Weights of a small transformer language model.
Size: width 160, 5 heads of 32, vocabulary 2048.
Architecture: RMSNorm before each block, rotary positions, no biases in attention or MLP, normalized queries and keys.
Training: a variant of Muon for these matrices, 7248 steps.
Each number is 128 + 32 x the weight over the matrix's rms, rounded and kept within 0 to 255. Layers, rows and columns count from 0. Numbers have three digits each.

# layer 6 MLP up, 640x160, rms 0.229, rows 246-412, columns 120-159
141107144109085115132134123168182093117103147111145148153161058147157151131134149139121105170123134083127128204212109158
140088113077156106088098133068147090149150131182154210085114143135144160192125073122083136093116127089088189186124110136
142170113110138112133079100132107174106175150134120133133110108102097122162158145133119094113106113100131105151116120051
129113120120162150145176157175089134164070119115132180133096110122161074135139103107143143120106133079109174215149121090
095156160159119105141136162144166163149113105150152136165119101126106102119170130170134094130121092112081096118115144123
129120171139144176116152115138160168161157148130088110073122144078068071177146125124153147133078148124094136074099158084
091131144157157162118187108118142145166126151145080173137149119154120126159094194080160106145110143122082081151176084127
097127107078148154140113126111167107168118123104186181127075084144119096104085112130100112104051113071174157146104132125
125186134073089127201085114107158115179176126146117149140170071175103109155154082116094073055077121117148158131113092053
141079118118116163156143101134117138133135160147152148171126065163089110126131118102145139122107093108130069137118145163
095168113069156165130111072143203153145129144094140103120123126196102161121124115146072117076099145157186064132153108112
139138155121164078116109125111136125162124112172237132141155147126108137116133148154116094186150137055116092121169226124
174116128111141121115125140186184119108082096131145143140112160130085094129136170112145145097062156112108123119148117149
118151146157137144136150127125098124148157152185078143139161129112128180084079140129110086118110172138159156139086153107
061103132162093130197152119128154192110107099122096148106131125167131137086164112115148103191067130075148125111119070120
119100144103124110150115104134119128151138145127074111121110148148133127101132123102139093110107177181113119091162149068
145164137146179139107156092092176097115093107109154167154091093140172135150154127107156162108120098106176113113086079136
127127165107097121183103109153097076223085148094102100161126135100138089135127131136110172110051128112176153135110099150
140200111105046162155093158102145139094195138106175109121130108101139203120177159050176100120140115120133158137106166109
102183169126138096100128114117150155129136150111132144100096096141147146167126194105119076135120125137101154125116132098
103105127132131145145107128156080165124113104082130065142118113189175173104083142117145176118142114164169155165091150104
143163120115100159107144088133117121144153173146139141130152127118151137124176098140087094149106088069114160130187124112
146116165179086178172139157138114112139153117126111141160111120119120145172157119087151171124107089139108094150107106110
096175167162175164134146143117125116122105117059120188129127097150122170155139158157146092076164134118142100074198164093
190142145136108196126101139114152145143145152175173098118159132096132074172084079105132136118166136147158072163128169113
054118109076129184113086091086131147202135126177102154151137164160133159186135152129102079155151098089201119112087033085
166133129135141152166100083108131171136129115131095119119122171123168102084113114084163120182148082134122120120139135143
142149130154121133120098116152167105160115119138100133151145163119116142125144126159136149139111139137148135151199184143
088138107090026157137157129114159146092117127154200161150141153130177120074111183059100140092141115137115107125160055114
131123159106127200146092136115152118128111082126124127083113081104172074127133165114111167116125064141148055134186167112
139096088119087128164209156174079110168099106154159172174100116159089175072127102131115120173159094143217102138124085161
115127132076163143171141085168203137068162119152123120071112098199175117122092102121155147126172082112149085142117106123
084141077103072128098106214093112150128132078112151102103046093111109146130083071125146140071100135126094105116106215106
132106114102121172150134085130186087138118107084078109147103133134137101158037189150084077158113151130207112139135162079
175115075112112150123141099108150198139083162164152174117091130149184124167139111069133120171124086126131100161120124124
087131085051084178156093106142119160084161077104139126112106119177078143096189117113095125130118092114150138149110144135
112095124134138103169138125203162045088074131098153104186099075062133100162106090150123184173079162154117127100153141142
109128069146176149056138102079108122122150194142152090195146113126160094172128154110148073035138078133115036155179151084
088097154151132130181120107111142120219172173117134176105147186145137113077134130086121146076158116125095153161159143132
120082167125168122118139152138125065108156167179154142121187127109132137129129154157110129094148136142166153155110155131
133088136134073138134142115155104208081135103170094098074135112148107145157115162154169117120125126120106112147125167122
147048133135163114154133074114132204124089103141143160128128134143146126162173148096139074096117111179114157167155135097
094180154173103178150099121134146174171116130111123117124144087161125103141106104119077060133178106143155124085150122160
163141107126125097123130143132123104144120179216104094128163087222183121113104061137155126082151118139139080155127189134
127111163144132117111137190148177150088141103091102137113125137153132113134144145174168078091135160161166118147168091148
137078165132086140105119119185173100185177102098107077095127084116102117115104095108159146126083101107076151083154148104
125126169124070172113190066136217144094142134145129101094106133092116130136140115034102119125174182163150101165142145103
187135079169177155103137138107141157175136145113135146137146066135087130086112129121141093145131135123175186168144175102
116081151133106152132120121095147150148183042132108122138148167208116071150152188118166133117132109144118099170112100114
098070131059117191085165122109114153071156101095131149130147102167166179115151134152122110122119104140162128169150123118
155143153165172108123154094088110168104126163135172103151187152192144112146138144095163150161183156111141129156111099127
147159134054090128146169142132139116152143095074132166164158109146139170127170128116115118178093167129203128153116137156
080123061176127111194158173172099072191110170135136136112136175130137131145080150105131091097094109139125091105099156137
131147105076105182119167132108140169106080132105211119138091068159139113163127159120103144098115109071183184102130158116
123134105183165139125175150163169093176126095164132083098068165146131199155122157118107146112099112124122049123143144145
183116124139115081128082121082164171158097151175088155167124162087136134120115139112119174109122164106144064103095130118
120152107114133106144128167163156178121106148134119125138147095089122170142068104137138169128167138129111110115137117101
146123127156106136113057104076093150193161058145129133121124102144096120148090144145157191164110078115106171099171104125
096114090092057128122100154098128156098107118091084124143149180162142177132126137130060105145178120110140103122133152152
118122156118172179146157157120110109130151162189172181106110054111158094091105054111120129148123179131133165121090133109
109122116174162145113194094164149112129077117122175180152120124117162131094167085104120147128109131127142154134116145157
148168090076125126157099119106122079135082086157137118132120163164092152162120045151129162122108131112130111147085079207
091174172136087134128095159090119138139186118136135107128123161124133080135137124164137131089164093122154121097095048153
127098115123113118144101111167214070187088156140150111061139165137148159143182115119106130117138152090116091091167152105
111113106175101108115131096117142157158112118147103118087120126142167122115114135167057104081062118133217102087127052147
131104058119070127138130155109117184133153115120084137147065103161094146154179112121110112115163122173101118106201140135
092154176079069140127176181119149120161126154137098144196138102062109083142129126089141151078145157104154160187144109107
172090134124107127163133150149098130128137112157124127193092111151064119089141066154107141111111167135172122108096151065
131120185141105122116111133087166133143071136156148113138078104121141176150090126089130102136129127150109075108142177143
129110103090082106137151140105095135138142136084124173192128129042097153090154136152146162123147116072157088119163090102
092119136139075069134100084165100086125114103088133197187113153110149150181129106155161137171112108140055088098163159185
134103144149148151165126100077153127131173155132100126127097094141172187152100194114148110116122141136099099163116072098
098118159163117168167072079139130138123133100138137161132135129123123149210124135137151119117168097117132094083133105086
158144083099124102170131117128138077081086136149172156149158128159169175068153119077160182207120085117094138175149111152
107152105137164148128119090070131142179093101148138115136106115151061103064138144150113101160082099115122154170153059153
107069149099151144115173149102116147072158091139187090148139137136105130162105141158157074141106148087109131118162158136
145127127096149097188095075138143163159113165125126116149170132173100103079104124076100129136179124134114141161135157077
175127137087175147092135141137151085205157127124229119109134134127099147104097104188110165137083120166123089205126142174
063122123104113097131157074088150085135134162181204157107105143129145163117092167151072102157146130115151101103146131161
134131124106052164112115107127113155097142112144106106143084099139097165108127140111129161146167138148142125155129095098
122114092160166140137108114072111107246127103122113126163143027161135068157106056084140156049129109094180155119130070114
113145147186110114093194145121097145116108118136170154151082173111107105131123149105182159130130110171122102103083161145
124095132158147148133123109137108196199087100083130060190128173173131135123123120142150076111091135036118120111061113061
124113154133145092046112217077150118170125144141121125086092098149159153051060061099101126022162120108128164153165088072
165145056098180102170123086083142171167085116070082074103113142153126142225111104062125137108131064149165168113118126122
099158132147158109107132125099070114159153078113163115119119142108125154146098145158127152146120132093090147130097167122
143083120176080135153171093119163172126182102125109141146100113173144100124198186161150153119170130107134125155134093088
131101150181089102136126166133161142171129116109166091141131132113090130112163120158135091132147110079107106158148066106
114168138145126186098098108112153164111171157110145176154088216104143092151127137146140160105142180076079092140118158185
138203100135085160141086130083104100164182123128145127204140183121151106181096128121117170116153142109130128133055130085
154127111120095136116083149068086147096119192056168113147087116175133088122085115169103122101159152155110151180189124121
117108126051119112132140142161115151177112124116105094153115119113108081220127114145108162108154068069190173098121099122
119083104110181135089180139094106177139133174128184102116141107160149109157131161137139128154072139120080101128077173147
094135089138143068125145078122067135090105110187167151093150195097111120128184086138144102196103169055095140108125190139
093135157109142161077059116143191126138081206189214176132073157158099124186160176115198108112099137098135127133145087106
134149137136160079107174120080080126104098146096151131120101188168126149122157138139094155139132125088125137152082121217
070159121121130102192141151142193146159175136124119094180166131095162067098176096088144129140127126104167172148072216097
120128100127132077115157122138124107094140128155147154148067142121110099049135146106148193115155130129106111107130121163
153086136102156142142118154145126136119127089138133152185139080193115111121099133119121091204135137113117100123164104097
105111059145141088092128125136112090128124130128171053096116138119145153200093091138087124065076146134086133205170198095
198130121188092140169149150130193116147105114042125134106086152136115112121124137096178089148153111103104128129141150102
110106142142137152133078066071118122123114139078136103183110142119128104151094103088097125119150162141095111118126175086
183122215058167140084109185134113165137190157149168131105095048143107152172119192136097202107075152109158162159145110176
149087120130124108151153096137094107143096198207151138092129042110124166173148139099115086100096099074155104102081105130
115067142137150132143136151146172105098116153135120107074143112080175125125104163177119068147132186171119104140091137008
145100127158140157131092109085106148153141152068095145100085100156108156152100155100140137173153123107160112104142190139
120113140105131130142133173105133137110139208096145140100057199118186133136137131108165129153142132065188065125128135114
133100165110138125148124070084187090116115158100126114160099151162078125125120071103123188127079058145153107176122139112
116081125107113199103098042104136098122141154140146207141071107104138194160121090131181175100110156229144089120081149143
141105102096152173121097111067158121084127111082141115122138091144155082103193116063137137141056182041114157077124083100
162054119165145107144124078134132115143058146095116109169079088135140128172142135141140074111168143110109119150152123077
059151114165089124149139146115188109149103177129203129095152155175142102180111148102111076076075070107111100159144129113
146123088074151178114120166104100144153176088133174123172157101078102130056121080130145149074143119090170192143120125070
169120156040147125100146102109141150154137121111147159139121150111102147073154116089157168097113100172097083107138155196
147102121179088172130160156126118104149180116090176136107129156160121078085115105072089119055125120084197140133142105084
111139161114098105089168182125132150149187115142115103105133133174142119175093116087123215124118127132099142084144183161
075128107157140157100185126138186112086114120135095080125084132088133190164118162097153056129071111119120101132205174124
111075150155103091124172153115149120168099131107102122085065192113134131149095134084126125113153138145113073107181141161
119133080142085086069123112066113153110179086191104138130085116147130121146136164096128162122097101078101152149191079157
166084082141100030159122215113181104143083090138142089089107130098164060159185105141156150146092109123124158159147061100
197081157115161182147151135152080115149153130095121205106103141207172168152112156099180123197142105136184152141145084157
122041037100096150125136129153113170163017107143148113109097102111112111122160143159144085170149149061100156128191133081
182092085158117176113113123151159139103142153158067145125127134148139149105132164104158147153098136077117185113107133161
162098105126132164130125201097119144162113137156139131119093165133156127164189083136129081125119126178106201133095109151
140112122131101158118151093135096143157101144101108139113108148071123151149089115136144111175148187154085143135156091104
128144084100088146179089185145149066086145120142144083151151153134099103098114126148145128112148122124080144151147152082
089157116073106120141107168129114097158138076153094168115136189196126086084148170179129087117112147062135137107092146124
116111125062089150179099082094075102111202087113117097124100143143138131180105131083091084122122109121147112121095139142
175160115151160126123156145098164087157161164166116059119145142135165126097097118141156078172111151166209117090139103132
094118117163110099115078159119125055173150135116130124131147114100113120108165054108121131138143093087171167125137140122
121130145119104162170091084116201164161147133118086127167157088178067093120188168153131098118151097115121132130133142111
084167120117106172137086096107168124123137150141100082181089176123159146113130107111155053117117117140158149143134079098
179076119126138126125120109094137128194106116114155118145081141171132101164161129187109148095159072113149122144114129128
139134122143183152153114086143140123135123131149159125165188136113111092177170174100105130064124084111121129078106183113
146140136089150112153153115116155151150129132105113135128110150151167155122126124114162076174118196098111182176084128124
081082106086131110133125121138150109093034065125120111173118171142107108146130143112121120117098169164130125184120076095
133071154123152154093135138109185115192092160139067122138108145079116128118169116155109079109179132157116102120172184152
126132146136142094128157122112099128165103130156178130113113117169144118151117103108123148091098081079164119132135101117
132155156113142134137055091071078122148160112093147091178088086152085113087126121153142125120152105182136145158127124135
063102129081136176166165163164108141117083163106164110139085149122119138115143112158140063125129167069110146159125164098
142082130098078138088139139104103179127088107119131158145142115084162130120157092170096112136133158080101143197106072111
120199119133085080144049157110085072098067122098144150164106061183140111149120094090092096140111197131055109078144140115
080160130128117204108081130106154135118150109113160112131121123148100092139177120120107069128154157146132111189153111184
064027110090104189177172128139126211045146114113144094150072164112156104124141157130121071091101116181169190115126117126
135122104177134107084162103111113137152151130127128072227082114120101072126120193112153152106138167147107182133168086070
186090113078154116106109075128126180136148134157147141120136165121169139125101123112107166145147070110125119124145091113
147108135122081123111162077155126126145143145155141142149126164172142117158149155168112106145134100090121065139114156114
164146154085185163096154137101148077165152182130107121093136028127129150147134118092132114130174089155165114201140138147
141134087089127150205201138135070131136119127108085054134094127131124110110076135131117093193123122121135150164124126143
137122103104086144169091156130130180201156102107094097097161110073141140116118066118110153182146083124124145125079110124
158181139100110094115123134116099152129140110172106125156125177148132143145121114153135174123179125116068071166119143136
107088118136135113071164131089105161161116161121113109111131164108104151188113064132162124097082149107127020092157123100
073087110152137139112137128110135134111141074141156141089115093120208103160198186150148156105088162152132148105067174117
123128174116149101098103110070077160110128154128099112153100068130136136129082110081111124146140134129151138134144141091
112150124145154128101141171101154123078127140146152124097131145164143113160082058126115118081103155094118059148129192083
223101095130148224196118130164099099186161127129122084122156125132133138142124092095111153127132095135139118111142107082
129075102131135140164136152098126076171126078120146145124097153138150156071128134127135174120092124175216101148136071126
079128144072158089080132109110113044125181131101142092115104126149094148171163154117126124119116179118092095208140121129
132131130145129155162113160152112081081146159146157115116149106167126173108106106171101157157147167147162131119169198101
094141177129186155072112125128155156111166089128188103068118186155127126177150109096105131101127146102133085141151148143
089119089062119153143118084070173147150128142126106148126164135122138156165116115155105086089112161107178106154191104089
159162071113129082058163137116138108126150176184214063091171079128128130139201101064137153073146102149157090182150122098
180101129052129153148079125107134139151109148155109129096123146197157130154075134141132134136130079159079081182129181123
064173078108101128164151118049109127151102161107081088180141109121126154156111088152104141114121112078130115128161190127
149082122138148123091148145173172155153088108182105150158089163137124086140056067183148238131075105157137095154135127096
154112160157165144115091125112114119171189173177158126166111078164064140056125107080121116108120150168158063096176103100
091069112087148127175112156106161130119177098107136098165131169103087150135152146126095177141123130108087122151163138167
# layer 6 MLP down (transposed), 640x160, rms 0.0844, rows 246-412, columns 120-159
086103169118121170122123123148117082164132101159109121095134130079115126147122100164140136098175150168081132075086126149
131144101145095137139095115147166109111164130108102134118150124103135173155179140158137118113064159087102112122149120165
107147131085144164151111150115105143108178115124161074131086103131116074127163102133134121181100107154104140071095179138
134112108112154132067108093124137138114103152165150134113183128143091170128103183131128091160141155168122099125129139142
074207066124108083119143150136095092100141095126093106133137093192134124177139185173131146055144186116150101111060120097
150191171025145107177069150135116158136168115106139139094161082170159104181103163154067172162108131133051128125132153117
143173121112117042135141114139118114131114156133191136084138148106137113099121170126117127116133110085131128103107072121
160143147101140129116086115127116162088131146059169114116141123142123163133089150164098157162109121058174144111160127057
103161228181128148079139135123111145149061125146148105121152110052147093108103181144181104150124116154143108117139126150
104101065111161116137137156190176158040123110110138137146112148122149155188120130085120162099147160134073119139079095103
136144107173109143156105145161184112123107094070125184154116146153086151099136136122143169118152099092110161121059111110
097166112174111161105156122168097134186141201134162160125165153088074139119107156128092086152153187140158165071101101125
153103115164191175142087176094145104151155120129133096098127140100215165104103097135097143091128087124142157104088125215
160121115162096136151173150115134081148167106119076119127121182138131108133126093159091077070101107102136066133089160103
151098107159139125128070184121056140091138147145092077163118097125119123114119156117141138092135166165087084045152143169
113099136162104094128119119132148163124123117125146125134153149159147094191164099063134128097124124183078139142163108039
070154127126078172147071160093104120120112074113127114096139143134138128143116145127167127133121148184096117096188153143
079129131152129108065130126155153134079178076068170146085097115155110147162095135133114138166138116130054123095179112132
129085157087127119111133093158139096135058110146134082165067135153108135187138118141171158134129180146117145069076108093
099125186192130189067047124125114167120090183166153153136114146088079139102139137116120154098126143192113113170166099163
160158127097134170140066182090076122193106138124165124121124145113146110133112118107099120136122159111117137207104097094
140122116171179162178109152141167135126135098106079129135039127143111159090074118091149204093146183084119114117113051135
157121132112112147130115116046170094089145111139149119085081146138193111128115131160117118139096075192138092172115108109
156070139146059131155124033205148162159090144134131075085091113137117108103107145085151200115136158105076151090104115142
153085136112142166170165094142115169076111173109142112121138123117102131119108119172127085146105151147109115133085140145
147100088080125125144176089151124116133117187094169146118126145150081185106142146179103191131175125179142137141164139122
153114180123163103070132140108140133081146102126109131077068151128086139087127141150112166123105110173121127134114097146
135110126145108100107050037108122091140097105129141128116079115171115128112168125171115103094120057124170110123167063127
126146194120132188160136122086070090131093131079096108139158134147131116120115160137140166121095079122111113100141083129
195093183123145128159155108174132065120126127094074163137144134108130168090135102092121173159141150110075141085074100095
121151091163132111137139107106125172094155156207171073173115138208093160153133168140101150140148170141164106124167145191
131115133104146094059137149111128066112126167145082177082041153168125122106169154129118164121128109130149148127086143157
171082106082095134056156146083111137172145050156108151113157128141121117106169159150096135121130154131141083127145145184
073146087125159170162152156131136160133107163136137095082128122123156089064097101152145115063147110114157137119128110147
196103182105155090112163120164122141088166178173125164164184103161136160120140161127147088114082096107136147172154137118
200057097156088140100125113119099139119147150123184104116133105113114212129150116133167121052154142090105140128176114136
078117143089074153206154076101136134115170080132152156224056165136142122147119155103149133147151194177128180227139133077
128138079115140099160134151143120137109060095057137128159144189057106082122200079119153132099203156142179113120131168141
145098143091153151113051183179102095143113128114131122176085123139160132144148189171094133159145191110093132109100168117
118121136159133126117152093122107045079135100097153125188129174153142132162140151094103150145137121098141111115150155124
147126085094130136123198139146116150124094140174155075215153166158126088160067130128075111167082098106099155093045107125
146174202181170099078134155136175132125155103115120086139109131111113119142106060094140168121162117107095157136122098150
116157131138079103107139133097119150133190154107110151078125134120118096139146138181135159108111122138119125141130186106
088179100150108126128113095114107094072116109116078141163140161119031167200129120143138174130174164114115181091091107169
081126120170114169120147077114175130054126065134119094098110179168121126153128165132107169142095074111124110098137192131
171112200176129105068120158193136123162145128102117115065122142144160178085136127100106160117168165127122129105114169128
124182135096156144166094151158046168118113105115083129172147099120142140132137126144135145101088144080111131122124090101
089137073161142186109109104180120158085142114108151141118072135185131089138151160143154197100133129126123117108166130105
115150153175053120153127148096169111094103144111132109121124121158184159056158113076133126109094127157073176217105110117
166148167121132109095148151120116085140174123112123161091106093147162184150109181112162161096091155134093115156133149172
098081141116139147168095144155123112055105146095094159132141111138139148127051106109104048179119121127104089170107127145
110061098150164113073094086099109122180129096102134151098157170124135180111146187147104096175079149091138118158146109105
138130134169095126087182201120072126137140167146119142094086107120131121098128155101098107095101117136103147190156049137
081097103127126054110128098143146121114057115089117103122094122127105101100121142154107132122105112205123157096106158105
101157078145157133161106050139144108166171152167102111103121113156100134122133209103161141153165168151164153119121108153
136153121109176083157170177154047148070133109076117139136166081156128156164098113128051111140117170143147106173146115111
125112196140113160129124145138089171122085134129187137108189106169160144132149134165125142123153141141073129110103174101
151087133125129111177134137143070114074076163096126094051137138187081193173187109103071053097162144135131123127068131159
105059145211094073104153092128165162127119159187133133160227147144155103064144139118157096132116139137086149184092130135
092139131127134113117156152143135118119120137083124137127168110175142092096151096171161095140122123070134142139117095183
104136141195086100164108179157128122118126093061117130109187128157172037094095151087195147080134173127153131103062115128
192092101153140168170126136110103135120073111124055074123111086088087115123128143118098208078094073152154128133098131139
136125120126089109154129173153100116083123139085101127077105133145107135137131155136132123083107147162120103146127100116
140120158143143158108141196072124131161176112172125150118158119071121141115092062174157121155148113118084157096122191170
132100090119083211069087173121123086193150158175142144169124163123087130090078136119158173127133107170153080103134207198
174152101076155153138076106147170174165177157112124063072131110181151068131105115105090115097143219098186074109105122142
072117105098147121125140239100101132110128178110112125122106087131181159108140111185075116122061114137150134145158162184
103128149139188101167121159112094168143132129109084128147148102163156119065134110129155157142115135161132144149072118157
097107148083083128118114150111107068139176122142197140141150160103075138117129168098125152096110142125088106139084100139
143194151152128145111124148148125132137089112124138047109169146120133139155120152120147099120133161154110137163034125112
101149181154160105074147127138111120122137113135124145117149120099166139150061148190153180074087176120147123144167052169
118109121157107139134111127137153063143113128135131103093144107113101139127180135097091116091083131104171100119116113108
133128093127137159100144134144116116150185103126151162157122139109075154081131116144184109132144141119151171134140119170
103135131210182108099137109112176206167116120116175121153119166131119155158210155131127184126148167149127123167125082140
104153156086057146139157164125109136055097151146122107152141119158121177118144131144118170119062143131163173118119152146
166182130094102078094074148132098103140088133105160116145143108156121167114161069099127098063193145198101151103130126123
131118142130112130166124187136148101109122154132124107154126105045107102143134076143080134168160097171077136047135166127
122112132178128092085137072217124116129087176122142112142185126117134087103138121094112182084157134122151065125157166150
088168139135118115125106139112148102135152168112150068070188152148067114149129126118145151130124109151163090150168142090
162107171112115143129123131117139129097122151111133151107144139124193068096127165113125152083102126132146098136129133129
114086096102143111095139104167124204148125156163128148113144127151115110099109103219060154072110101191114072042176170198
136135154165149105152180100123119153169184136087058112148122118163094143093148166137133121129121121085117166112067077101
162097090108133099070131107092094071134079162115150124133130096170110168077105165099142121114120114126143096124171145106
090096088167116110089103157132106124113148091099101115129100115108151082112117142048207113076235134130170170130099095060
065102089142111075102100108164137125118080135140182123142180077130117137084082119140100133145101131055149148129161134171
107042131124175123065113067082109150079096104122148125167153141209155154134117115152084128137108133146105147131078140146
109094096181104072141152112173141169136160178097134103192207105178127142095107141091141138141105173116137131119136189091
119121134177152171082105099145086145087122152144118146156073146140128123156138157061177102130132151110115106139064119140
134150123084167121177116110183084169081139169116115145148112091143174114092144148110204102067155151126149199157145130100
092079148119090182126121069159119122080148154103122131171099186115114116069164161146184153146050120083114151108091121109
200165111159123120136122143102108197141137175102106143114177131103133192125108092156111081111126142063128187143148159157
154124111174193138140127159090113130065174140168139158161075133082119144133149139086121202113093128131108132122137155120
156142057142080148125174156139169121142104118073121141110125175120121133187141116112102225084122128150145132144162088111
105136136139142063131106064175093116132117163103109127075116123127136178033109112106186161173117139152142142085162135141
142161166137161149180175150170086172117188142104136109109125168163161071137077109101143157071143111116082113108092118099
123107124117105078111152097137138080173111100117126122075143113161141062088093109150121150168109160147108141126130132195
126104086120126116084121156183123169121069143137107154102154113177126146149074178104043130116107190143084097135109134161
174168132149064137110145102089143170167158134130108099106086143147130107157088125131115081089097120130141150185119153109
126178107164140065097130093170173152098093166134111134104129183121101126072146134116149096152121164108127112104113150143
128155127162097071110090172125108135150160095128143113166134124095104132141142152080136090108155117140151095191151140163
099163155086097105129108138136039084104171087152109131117157113088096101135137099149119148092090131149144132133124085105
155105131109152076104154151131146116060148104099148103100175077122122125112155119108095124150127186085125179103149153109
115148090119073101128151145100111090030131220062128125120083156148180083110135068128130142127084115103145124188150179081
134134128101126095129122170104146183150196108099114101160110144123098120121089152188166123132114149169133123152126171127
175096153144101177220145113145074099146161057110122109094126064158075126112181124093122149144128101106075202133125156077
149110050134088168105134080139112150149095137127141145154115149107098142124085161112144161135130105166124134151098079154
126156137168077116137134203081159119130096128130146137148173103104146151169097148139117095146151154107138128099097132185
142161135166112131116183135164114120192101092093136185131164160132094122093129147104101107103156128165122157191109174161
151134141171118137132111142186119138122093109083115194137153122154163086098143099148149120138092091067112145124135119171
111134103116124142135100141110150129122117156109094100134155122123107112132123118207117121172141146166122105168099173143
141159126144167138141114153134163166124123090089129130108158172147201141142144135209169140146108112172111161147037119134
149133103155124159121132100122151095071087102097102136101081120109124152136116117166099145166193133111125130093102136078
161136111197154091079094147142100129136130131164122130105143144067083106168084141128122150052147136170132113183081141154
114076137165092147081121140136111097163148122137133148159156126082099115118121091105123135134166207139126166134106110087
091122193076103103138096168136136110074116113067102107160136115140194140135121164114142135106094120146150162148124043125
184189142096085105089108150134138111120130157133125126121126083141098137120136108109110138123145140148122075178123166144
178119156146119083080118083099115075136106136152157141104100109159117143144205140068127180177142122109110135148155154139
066135176187170095067099163103075126145118104158085175168185072116056152153160168133139099129119135106147105132164112133
101137168106141077113209177121114164089146084120210175131058187169106131115099146133084114126083097093159152157145090107
149161153129189154167174110109103168125127169112128159156088137145135149124089204125105115146172157090074124093078111161
104127183109144121098091186078076161094152214220128138116171117104078134117140053157132094147127152153095113103158186128
187045103122199125198164133101082150174119119134133124105113083131137140141190141094150123143114090102125172052113150114
126085139126171132166100151149086116147082137056116168052120108125147133110126135164122107109148112170096121136144097111
133151157139132111105106074135100090143125085113092174163156174153164164177091092160182157210119170136118101139106087118
104094093120087122126140131056148179133170084109079162144162068182133148098103160104119077114133151094085140170100124148
128145150157107172139130099130142084151130087114078074105163113169135134137120157084137159137193141066153132065101063116
087075141086126147096137143069109226125112119172117152121105152078117071143154170110212183123127182079119165172163111113
151137112125186154111128167053192123145129170129138121140118092119107072074127160117110107130084124148117137107102138081
110111190147178087073118082090107084156147205156141125143120165092108136139116141096176052126163099055104157135124092106
112128117119113090127107160119138125115133134103157137072128130114173154075156133171079113154105148140093101137153143124
196175168144102126122105133147173162180106101135134125096149065167166109125098171182177122107101092147115222131146084106
167043154188174103101109075097117106121131131089156127116122072180141089133126146120129136134144122122118125087165129166
091112147127122132140122104146113059099129083130101160132192184114140132129124150164123148128200099155142137159145094151
125085150118134126068156095151103107132127169092109145122129148209087118060155040152068113125116067120129181111109139128
138101205104093129140113161170140155101110062137111116161106135123176129091171090130102134100111129134150158098133115158
149127131110133064093100167123068147076135164069097088139099134187106154094168157190140133073135153102135148109120110121
137147123178149085136092134164105144109122118074136154078117095203158085090095175098116089145104084115109100121146133163
132175164144120129140172165124072148091136107097129111105153146129116114101117170145123087151179122130115162102111131169
156097118178163084180101134127128122212119083126141131111195110145109150077167163111140142157174126142120165168086090135
124088155143180144100107113146116156172142115153160166145119147141084115142118145086171145111151121140075097061137099196
193096131183135143102157153133146160105170179142155183153078148156085137140135140083155169134167134168097120141106148124
125066145141189131110178192143182137149137137117110159152149119140092168122137124068130136147176131058131147160050110131
147143103148100079094056116067150138135189114161145068124161159131130133118091122105121188107114204147152082129138134151
169227127130127114085085128112159122077130132130161094110167119118098069154178124137073098102163148137154132179105129077
098113140091141197075143133122161102149126116157159081166080140087147158149102157069160140104123143183132114204139168120
059104144119116097110081061160190122143187114134161129095130202086103144121116140105118103109107132084166089102090162113
164118155090140158180072155105106155097091099060132116130124118096146139091151095125120129099124114077159148146066067162
113125135138162168149157129126058183088122142121084146123109084112135164122127148179128176154078061112114085127118138111
104134088159154148122141114092071139118093156138126134156132120154108130122050136077084130166205149194153137150127139110
093120185148140093139119151098157129123109131090142101134100164116096131199136119168112116114140170114118089082113123137
085163142138132159120113107163126123094156139093088073179170090112136096075139168113151107102142162139114126142077112123
101144164144177203093107098129058154117143171100099106094162071202078114108117142153101133107148138192103065107136131147
124136133099133110160163105119145162190072095090113104116108148097103189124071106119182175112159107113122138133090112127
171103196117175114112115071116091089166136080136120124103126137105110102073164114071122111181123095135182130113065089142
152131175125143120130155130156141201121142081105125111110142109194144079118113170173154143162145134119140099085138174150
162139174147139155153124160135105210096194112076155193139136131123159117114108191131072147098096106119051153137107139147
089130070111106150121129121125149144124172144141152101118141137156144114053132132104115165106091100166149103100137157108
139079115172104216080134096088165180101067170139157085081144058153157093130114149179083088102132132165125118141143130129
139096151124190129080086102141136192130099112124070162136121129148049152132161120152137100073110181118167166152145171063
156149090085086064159153106176168077120081161160134122161189085106173152107113119151153119179090191130131120126078124105
159189073106077134087128132128164149097106107112153066117120101142106092103082133163132108138135104159133153125084184158
134127151125130124123099138107097159145205153147128105107190134076131118099103104172140149125111169138120112153174110134
144148160151072161138059128216153167096074099127164132122146101128089094143097165097033119132035130159105186134119198143
134141183110156106160151177124153098105045118088070059103159156092071147150093133125130136099128176100158134096112172132
192132156121103148105131148130083135070122119104069137130191105091088163122032074135089087133170105117040094082118062171
146068104132166121156101105133143114065200119165102157123110119147098145082133147129112127143099134160095142123151174095
166171101153052148152146128106144150131113112132150134144155164122142105170117138111099110096133151074091174123102125141